Weights of a small GPT-style language model, trained from scratch on English Wikipedia.
Training: a variant of Adam for these matrices, 430M tokens, 3365 steps.
Each number is 200 + 40 x the weight over the matrix's rms, rounded and kept within 0 to 999. Layers, rows and columns count from 0.

# layer 7 MLP up, 704x256, rms 0.0405, rows 121-129, columns 128-255
163,193,210,206,111,147,228,165,202,169,216,274,185,188,201,226,164,193,276,265,211,179,288,211,214,228,189,229,249,210,210,156,181,184,148,217,118,267,228,187,271,171,227,276,236,120,197,196,181,182,102,224,274,214,169,246,110,162,198,240,172,198,161,221,183,220,217,210,216,147,214,155,155,191,173,187,149,240,201,141,191,203,216,134,99,203,141,110,232,193,264,199,259,193,206,157,140,214,204,242,166,202,167,168,204,205,192,217,264,171,201,183,207,247,220,125,231,131,247,288,242,193,157,275,281,245,247,194
244,218,213,226,151,184,157,178,295,231,190,185,215,337,195,259,132,144,216,184,215,213,271,178,211,206,190,216,257,211,234,199,174,229,188,166,173,190,173,190,237,159,150,187,221,245,180,231,150,182,248,222,141,203,182,237,172,149,147,175,139,228,202,158,210,223,226,255,165,228,195,187,192,191,160,214,220,136,273,203,157,191,149,169,252,149,154,238,268,194,231,226,121,282,247,224,215,226,245,180,264,184,119,233,202,230,218,265,159,163,175,206,174,220,234,205,240,233,256,312,232,206,206,175,268,199,219,239
267,164,241,169,223,134,144,255,201,214,120,150,304,215,183,168,178,166,67,176,231,268,219,169,248,133,240,215,176,224,200,144,155,156,192,251,194,185,236,148,247,92,232,261,249,199,199,164,211,217,227,208,212,200,230,161,240,114,284,206,228,177,181,183,273,282,173,229,210,196,266,189,182,184,222,216,283,206,213,173,245,223,191,212,243,183,214,179,155,193,190,241,159,207,178,254,241,182,232,152,271,185,221,181,206,168,220,259,181,153,228,162,116,272,186,188,224,176,156,265,145,238,217,151,215,137,236,129
99,201,217,183,183,237,254,165,204,249,136,210,195,276,194,190,109,260,179,203,245,61,104,205,220,178,222,163,149,212,158,221,168,217,174,150,241,251,207,183,254,171,307,242,219,158,230,232,252,223,290,165,168,234,126,154,224,212,144,224,232,216,156,143,199,199,168,108,194,193,258,184,157,238,109,240,177,238,255,202,163,178,198,215,215,307,145,217,259,184,88,236,211,135,173,178,253,116,161,348,223,251,213,158,194,119,182,226,232,155,172,301,225,183,181,204,145,244,183,159,181,193,265,193,174,238,172,218
142,161,174,135,144,154,207,168,232,116,216,186,175,223,249,186,170,215,186,205,137,158,162,217,177,147,137,229,231,181,177,183,251,174,179,209,249,228,264,238,199,153,225,219,166,195,168,194,233,168,203,217,97,144,161,165,192,187,156,198,79,258,234,149,231,208,234,231,189,179,212,218,196,229,116,181,230,214,160,195,157,205,134,244,167,201,160,284,192,176,188,214,175,168,191,217,160,155,93,264,159,173,209,197,232,120,157,141,175,182,138,193,193,234,175,161,224,289,234,231,148,209,273,131,170,260,221,223
221,232,225,262,197,116,141,274,188,209,221,229,222,276,263,244,256,195,124,152,217,180,214,214,205,288,233,302,195,214,132,205,255,170,285,139,179,185,169,200,202,198,205,186,118,287,243,232,118,217,218,198,189,216,227,198,176,148,271,150,209,129,203,208,196,187,170,220,234,231,196,216,153,243,167,209,164,186,276,183,195,259,164,191,217,278,251,150,107,188,230,163,201,220,240,173,211,185,258,203,196,141,139,189,214,244,190,249,200,207,271,152,278,120,256,228,212,140,121,157,121,183,215,229,200,222,236,209
290,202,233,219,220,209,185,122,156,309,156,157,194,222,206,127,155,261,141,238,226,153,183,153,201,194,239,144,158,241,149,226,261,223,182,211,201,214,206,141,91,218,127,190,220,267,193,270,203,207,218,236,134,205,153,185,200,210,267,188,206,214,193,165,195,172,186,186,227,128,193,210,186,249,199,145,195,198,240,253,189,227,187,224,179,178,198,239,240,140,119,182,231,197,222,145,99,166,234,181,177,194,191,200,159,169,233,114,157,150,223,207,212,189,172,127,259,135,199,208,198,199,207,204,168,159,242,130
207,206,250,240,167,173,172,233,219,243,216,196,176,203,221,167,141,217,236,252,237,198,119,192,187,210,139,235,160,227,171,222,235,200,153,209,220,273,219,237,110,170,248,264,194,184,149,194,222,229,205,200,241,193,230,200,261,236,193,209,156,237,247,271,188,187,282,182,210,225,226,153,262,150,242,163,220,198,210,196,271,162,191,242,270,155,209,255,159,183,206,153,82,154,231,209,226,179,140,285,216,116,199,178,105,158,227,248,196,200,242,205,180,142,212,244,155,148,287,187,233,238,188,152,259,231,143,257
148,214,276,187,172,216,159,227,210,223,233,240,262,151,237,229,196,168,197,251,197,177,267,131,163,169,168,262,195,94,121,249,210,180,278,173,194,222,171,246,151,175,162,168,200,212,224,274,220,175,235,188,195,151,212,175,223,240,216,209,261,214,229,207,215,210,234,191,171,251,204,148,230,224,180,266,220,196,197,190,122,198,167,175,201,196,167,257,215,255,177,192,182,188,211,180,199,169,189,200,199,149,150,174,146,193,187,203,162,221,186,245,191,200,157,195,220,166,221,185,193,237,204,176,230,223,151,235
# layer 7 MLP down (transposed), 704x256, rms 0.0394, rows 121-129, columns 128-255
199,275,176,153,219,194,284,259,213,217,184,186,174,197,194,194,205,197,250,208,270,144,242,166,155,203,205,138,238,241,253,130,268,207,243,216,102,116,201,124,247,178,97,276,255,149,173,258,194,221,176,215,157,233,125,253,212,216,230,156,213,274,197,228,251,156,120,144,241,154,156,180,193,169,153,255,151,220,259,186,167,204,192,223,207,204,204,172,204,158,158,208,282,212,199,160,194,201,194,178,241,262,247,184,287,275,197,127,198,207,180,201,258,225,162,200,100,222,229,253,170,221,197,195,195,182,239,216
222,154,217,229,259,247,181,183,233,180,279,204,257,259,229,201,136,158,126,164,261,215,219,156,255,189,177,254,246,194,207,198,165,234,168,188,226,226,190,208,233,252,186,248,199,191,206,212,176,169,225,191,217,192,160,229,160,190,195,272,180,232,144,258,239,234,223,176,207,193,249,201,159,186,227,115,182,251,220,218,164,142,282,244,233,183,261,156,189,223,231,118,205,169,248,192,183,277,126,213,179,229,218,141,221,204,210,189,250,232,243,158,221,182,144,267,230,230,176,233,167,260,203,224,199,178,173,204
173,211,145,176,196,127,234,171,209,211,210,256,187,189,220,219,245,188,188,214,249,160,128,186,235,219,180,224,188,239,250,104,175,185,184,213,175,186,199,199,183,204,142,211,272,184,216,199,289,168,137,204,179,166,208,173,238,243,223,172,255,215,230,213,204,132,196,132,236,270,208,188,234,247,166,132,260,236,214,248,218,176,255,245,220,299,133,255,174,199,283,233,145,202,138,221,164,198,196,245,155,171,226,235,211,172,167,176,192,232,188,121,184,255,240,295,258,162,131,254,167,169,186,199,162,281,214,226
208,140,183,194,156,211,194,185,138,157,161,204,309,207,100,196,170,217,188,192,221,156,101,208,279,139,151,319,158,132,236,92,144,109,164,172,191,133,222,128,88,299,166,227,152,217,239,226,174,242,142,193,184,149,106,202,113,167,209,207,280,208,206,128,195,232,250,112,199,255,221,191,262,187,147,204,192,88,195,122,230,109,226,168,283,236,252,164,153,130,185,133,215,113,222,130,159,279,179,210,231,214,308,114,208,228,171,174,178,181,251,195,211,226,284,264,262,206,179,224,188,212,239,162,163,234,253,180
138,233,125,180,199,154,188,156,290,237,189,105,191,188,232,185,226,187,185,215,113,290,234,241,99,106,160,191,176,212,150,222,196,201,193,170,261,270,171,228,199,209,219,220,173,255,235,199,145,230,194,220,277,154,283,219,254,196,122,150,235,181,193,189,227,252,186,152,139,223,164,126,190,255,181,175,237,157,222,125,184,256,148,197,197,203,220,185,220,200,216,208,180,194,169,178,188,225,146,248,186,107,138,214,171,300,145,244,203,206,201,247,165,145,208,241,124,165,165,245,168,187,169,268,177,164,225,232
164,242,234,227,151,170,147,262,153,263,160,206,182,245,142,193,219,257,267,261,326,158,226,239,259,183,239,186,232,233,130,140,193,189,234,202,246,288,217,179,239,189,206,200,243,171,190,209,163,163,166,217,176,225,149,201,182,246,183,167,254,206,204,131,234,317,101,161,223,218,168,191,258,184,154,210,225,228,249,182,200,186,281,155,177,171,170,150,192,252,279,225,190,259,193,167,206,196,227,250,169,166,197,182,193,233,229,188,196,146,227,202,276,182,211,255,139,188,172,236,145,179,125,267,151,196,148,179
257,199,213,165,135,195,176,189,224,239,200,198,162,158,199,174,230,189,167,160,229,204,174,189,227,228,219,209,164,234,158,231,225,200,173,218,220,230,215,177,193,167,206,155,186,147,193,158,130,203,222,207,200,188,229,156,197,178,218,168,167,215,175,170,179,187,191,213,234,187,193,229,205,203,216,152,178,219,168,179,162,380,255,212,158,168,134,218,223,196,219,160,195,248,176,269,206,237,214,158,204,222,195,221,155,170,245,215,233,228,222,226,133,159,128,163,240,182,169,182,257,167,155,214,219,182,231,202
188,232,199,169,153,274,146,276,150,260,178,267,190,193,240,210,257,234,230,254,173,204,202,194,186,173,167,200,165,210,231,205,179,187,225,265,193,298,223,175,151,221,293,269,195,145,169,174,270,180,179,231,257,188,219,217,226,245,208,219,176,248,266,261,222,111,251,237,264,137,210,158,239,155,257,199,252,161,159,197,248,203,112,277,243,144,194,298,220,235,222,244,166,135,264,300,181,202,194,224,205,165,169,193,165,180,233,263,215,154,207,158,238,159,140,266,162,162,240,202,165,210,172,138,290,227,208,231
211,158,276,251,242,216,257,150,204,227,229,161,196,241,164,176,218,281,209,161,201,148,152,170,145,244,179,165,232,144,170,145,143,276,189,173,218,194,191,124,190,233,224,245,136,208,206,195,127,233,193,205,179,203,177,203,231,141,170,184,143,217,244,203,227,215,195,281,227,158,198,241,162,161,187,197,149,153,221,175,175,251,246,284,212,238,239,130,194,246,166,221,218,251,139,238,221,162,209,302,149,183,223,160,219,220,197,173,238,247,201,184,141,161,235,201,231,229,221,221,211,247,232,172,252,224,195,221
# layer 7 MLP gate, 704x256, rms 0.0414, rows 122-129, columns 128-255
159,139,204,153,215,150,223,223,169,213,180,274,191,165,138,153,210,132,291,165,129,191,189,237,152,159,227,218,274,179,200,174,267,156,256,209,153,212,196,189,243,199,243,194,246,156,143,210,238,224,165,234,169,161,271,201,258,206,207,204,218,232,177,199,256,172,212,198,189,215,180,189,211,117,255,218,277,204,142,196,150,211,173,204,172,204,225,171,236,168,171,145,176,190,188,194,173,267,253,174,130,171,203,235,201,232,174,217,279,225,198,223,241,173,205,185,115,173,141,190,117,197,227,168,204,269,224,171
176,178,92,269,194,191,190,205,188,185,174,294,221,171,205,252,228,219,277,183,185,166,184,217,228,208,239,207,151,229,165,299,161,148,231,174,292,233,213,179,197,249,235,250,169,110,167,169,250,251,217,140,265,170,202,216,84,220,175,160,159,146,202,190,224,207,146,213,211,147,241,219,228,198,325,264,185,211,142,180,162,199,228,220,169,154,171,195,184,160,157,167,177,271,231,110,291,243,187,255,254,222,153,194,223,299,225,181,213,220,208,259,180,288,201,247,160,253,166,180,235,192,257,280,148,152,113,172
208,180,232,242,213,222,172,175,239,58,267,296,259,87,178,202,238,143,195,172,205,258,282,255,206,190,194,204,155,134,199,164,179,109,206,195,192,184,233,234,212,207,235,120,161,272,254,208,202,66,223,199,196,133,186,180,258,136,213,181,180,213,314,219,182,242,242,255,184,152,244,220,213,119,216,268,227,290,167,199,234,184,151,234,199,210,219,150,139,198,301,127,173,171,155,222,188,215,195,129,237,154,152,212,132,284,181,173,179,149,227,243,219,232,251,152,241,139,225,269,210,193,184,241,178,269,163,192
247,146,214,165,224,226,266,188,180,108,218,211,170,142,205,211,226,119,200,176,228,160,229,159,204,213,181,194,192,230,220,235,192,188,192,196,213,159,144,200,147,232,244,158,189,153,267,133,215,175,228,207,128,192,163,130,219,203,220,215,148,267,230,252,168,195,195,251,227,190,190,230,223,167,207,87,182,299,221,256,233,153,235,233,160,182,249,213,213,146,176,241,174,251,154,227,193,180,216,152,238,216,169,178,152,111,210,211,222,241,199,224,199,239,240,199,202,253,140,177,283,243,212,151,141,233,174,164
135,176,265,252,232,204,223,140,206,217,216,191,201,179,131,184,206,244,241,224,247,201,263,245,211,188,198,114,170,192,167,176,246,178,287,243,246,234,228,208,182,209,198,216,205,173,284,199,214,166,218,206,168,156,145,280,185,226,179,261,231,169,204,137,244,208,123,267,225,199,223,239,219,214,244,264,170,175,215,226,119,162,217,173,154,179,192,135,184,222,230,244,175,276,181,145,243,200,123,264,208,183,203,152,162,185,163,200,283,160,210,195,208,322,195,176,137,164,193,215,157,210,181,317,185,146,166,185
133,247,196,218,198,142,259,163,173,166,118,221,286,244,205,174,173,202,239,213,188,183,185,213,238,154,166,221,218,181,253,121,206,154,210,164,182,228,172,192,183,288,204,277,177,326,224,172,170,178,172,218,216,247,174,240,184,230,205,221,185,177,203,219,162,215,161,214,241,294,220,245,231,221,241,203,237,166,159,164,201,163,195,144,234,182,207,135,229,179,227,229,223,179,195,169,202,193,212,186,245,264,127,225,214,238,215,229,184,151,208,190,234,190,271,196,123,188,176,217,136,228,214,200,183,182,220,171
186,237,167,219,155,243,236,150,184,235,227,184,166,241,222,221,142,189,205,199,179,167,175,255,165,237,174,235,233,202,132,225,214,171,209,201,206,188,254,216,248,205,208,130,215,238,143,185,193,103,187,222,223,165,200,200,146,219,123,232,208,212,184,148,254,140,236,227,203,244,205,170,261,184,215,287,205,237,178,151,252,236,163,204,183,181,235,54,223,196,206,148,235,212,190,283,209,159,117,256,254,159,203,267,207,161,251,231,225,215,259,268,226,175,249,186,120,138,215,169,236,218,227,215,184,177,194,250
219,199,90,203,197,222,188,238,265,259,247,219,166,196,220,231,243,241,222,159,169,245,221,301,159,258,190,233,211,221,168,166,146,236,151,236,198,117,219,186,209,149,171,237,195,169,168,186,166,205,162,160,240,160,238,174,307,193,153,204,172,244,243,257,112,99,163,191,255,206,183,175,202,178,235,149,187,278,210,204,205,226,183,250,207,203,235,209,133,221,218,178,186,132,227,216,260,264,173,181,243,144,147,214,181,251,204,182,248,208,251,263,218,197,218,267,185,202,221,233,253,198,265,186,189,127,246,218